Each number is 128 + 32 x the weight over its row's rms, rounded and kept within 0 to 255. Layers, rows and columns count from 0. Numbers have three digits each. The size before them is the row's rms in percent of the matrix's.

# layer 4 MLP up, 3072x768, rms 0.0336, rows 187-208, columns 640-703
101:152128129100197136126102157081199125096189159099126169081115079119171084124097088140212138114143172055090131090135058084130177139136184169139117162203082160147163143073137129103129130124095076
106:153163182073119116160111152144109139139116099086117095125168113095170120115151128148115205138152135087141130155117115066096178132138149161085149116079180113128135217116065149085162141152162176
095:165176169197177113116112100129129095103069140141074181107132141099177095109132173174068161113188111029137110114115110089145110135106096070131103140161202110074104147135097114099138131090108064
108:112143137129075143181111161102102128060098118126080157092149142148134075155157163161147108131130090163093127140154114137119158131110132184068132188158116067130151124109144130091154158149096134
095:130165114095119131124121141135073158137094132080155152131240102150148118155047119143116120164163161118121122086050113074168145204130150117131126141099104103073145133140130098128153120123132110
107:167160167132164140148151089103103143118097151149165103121168096139123102107136127116144074175131116143090123107101104170063194163182123145096131108129097132144114111163152111094121134124126198
092:125111120123150096146171118106136113181082135133153083123132133124147125061091100142156154139090088107098149160102079096122136093127173073114106130123155112097056106184120110142074105213177157
096:072110133133104152129148137105144117140132102164062072109168096156142153076140133164038170150087143101158104119199108137162153162123118145092155167115092126082112110149053132143124169081135079
085:110160176182149192103131116111154067172107109125127189086084094161218136133122101131168134124159176071088172097110142112100155186125159150115112111140150147113127158151193162113127086138102149
106:176223146141123084094143092098082146048107138154115145122127155113176108123099116139163121115113118083077180084122150150130073195147142118169119121177117177088152118098142175094132149177125167
097:174163135112118098177185166108042135156108144187158112170098128078131108064085099123159156124065095143193086122110061146097130150220164124113137202174114122126046135118117085084093099084129109
109:157118140059164168129119148105136126121080068164095118146179150137161153115139086199135087113104118149092174128122153175063096111131144062118169182123094149101073097092169143076144128106164130
095:100165090097170183207123137138145195105187116174143145144141184070166155150131115167173141104106139156133090121142108098079052131143077119135146107166126168076177061037218151147166154170159170
085:155137165190121175187187089091099087080134159178113115042142127075101046149114189136146115125128077208118185160116118154064143109100149109126179102077178161103110084176145154068122104150113165
079:102167152120170124147165087144163134063107169144143103115100126127155132113087120097143150116171078170125115127085138124182138172205116138147110122153173121114118098174167104111082084102100150
099:126176112153095163251092150102114105100123133114171184117097089158187194067109124129170128195124139156120124099157146108158082110188129088074093150088101107103085108139189133154182098140106156
100:138122149132116181130131163136129124183148089103093124116170069134135148142123140167152140113096084101107118174143122109065112127145101134133149129153127134110121111149130084136105115138143103
102:158158144152112130171159119137039132163149092181140155148115107126145122157080101126196133175103114075117169087165098092114179138165145125081111132086194221136129119072151085077091172162111168
105:097129105149111105134116180099069058108144171067106134122117094083182092155127124161089222127151148084106086156168160098133190185125184134125127059126161131134056071092160118052138142124146111
097:104129174145122129152166143105114146167117137138127171082130177083118149080196115159146121189138191111148099127137125129131177144095117112105141176123149142113174134144118089144082066106053162
106:059168083135184144134127155122110096208126135159121093094146132111126071112127149145200148125121112075149142152125158118068159168107131127138124150194146103118124072124128105137094116183145105
093:174150159150133113138119148128104133134120150144069062162135173123100121108087138166126143118098147098076176117120101077145111188123117152115140148068127179146121124143112115147155099164074096
# layer 4 MLP down (transposed), 3072x768, rms 0.0293, rows 187-207, columns 640-703
106:065084144164081132108149172090079174102207138091148151148147135101173174144154124159150128113099138103043153146138106149168135081081177186141140098168141092132169123146154136071143137127186002
113:139090109096127118095075094099073112142126133073131100086135099114094125183076005173126150105086065167125117143172160132125108087145087153146136117084116080125160067096131105132091145136092127
097:079117171091089176153089167170126136140103167159134079109138134124135160161103135126108139065181160142095140140136188182125175087134156094084136169183169038097090190085075159177127109116158097
114:070096168094167140093093212142162131076196080094131174172087136144092112124158146166141084111104188113101137106145092152098140065090123128175095165108117088125083145170142074072166143172104153
108:094091093150084145138145109084101180107118090137101107155145103131120120134122166139101110160092184163203163166136147156036085157118125110118096110192133159143104107088129174149142146122147147
106:087156160174095134155145125138177131117121138099133092044134160127116070134143087146192078164179105175115123121106191108173129139133119094110124110122107122131088091125093153128142123141066097
098:136099124157077069126110071125123072083152155154113150112091117148136140149111198145142127112146163130175181080132110116116084161057126115121141106118119181143159057121104158077117155123088197
108:119113142164047121100162114162092097161163144128097075110157141134121127139126122165134180093086099141143121180076137090120143112145140109131093132173171177087110118102107130152133135098076138
082:150131115064110120116173147146094143084158128146125147095145148135063114110129119066105163152153099170092080078102124112136108141089096109125103109123080114145187062131121124104125170133116130
111:154107141137144084175154150160157155123160166126168117147172110181174170085147121105112128135074121135118135147173135104118119111181150141120079162096161146150097099104116150142143123142134111
092:130138144138039112145031134198110107133153153129135121112098117152071129157095131098156153113137074177130145129145191148162083132153101133142102174114139099138115132086135153102103102117051145
111:115158112158143170132128113129146092113146088077076155182145117113192115123144154085118121135142106173122133153116161124124088146149115122096137095113129113142103144142085120144168095156163134
095:149147108164130167138091144129145161113091106103134118154066113158066141162169161124136147145154083079138088123097106126158125153143088163163161123105134125129125123118102159147128155113160126
091:147111154141165075134136151093126108116115135084152130110109157064107151140079181170107153102204118152156098122057139141153176143092174136139112101123102121163116157144175091125183161165083131
086:146138091104142132039134107188113072163160116118072127158075151151083139110085098139162112125142136081161104111088172132138140169163123103101125103167049121129103056171057113110184200130132143
102:134157168135160177116170179093160057148200148084133106137081119091082081114128137079126119062118158126062106136142089201147151087111070068158148169100153151129103150163124108187123163136104042
099:086125084140118155073150090106107148090140117088115116078150124168167096177199127058127094172171158105150159075119109120105125136096115130126116145106115101162209157125106142125144164107130098
095:140139144169106143137108116129107150111112120105105147142138094101094094153167135106094098127148092109131138148125132100189090127145089187117144135131068133240080126072160102099075098147090130
108:139076122143161108115086099122103091178122087161103122148110106092144120122081159110106120138139088112130075118148153069152080113083091146133137115149149149108124153139086096148132160109169145
096:171051111113079155105122131132135092080150121121098180140090119095121121132173095141083154076092118136089071166104129140126092095153209139115131157123109164047180144122207158166097109146160109
107:118108069162113108133131108147119169091168109113145147069129130149125153145158125106141145103075159219100181117105204139116178200140100137183177119098128093142127124115116120169076078124150147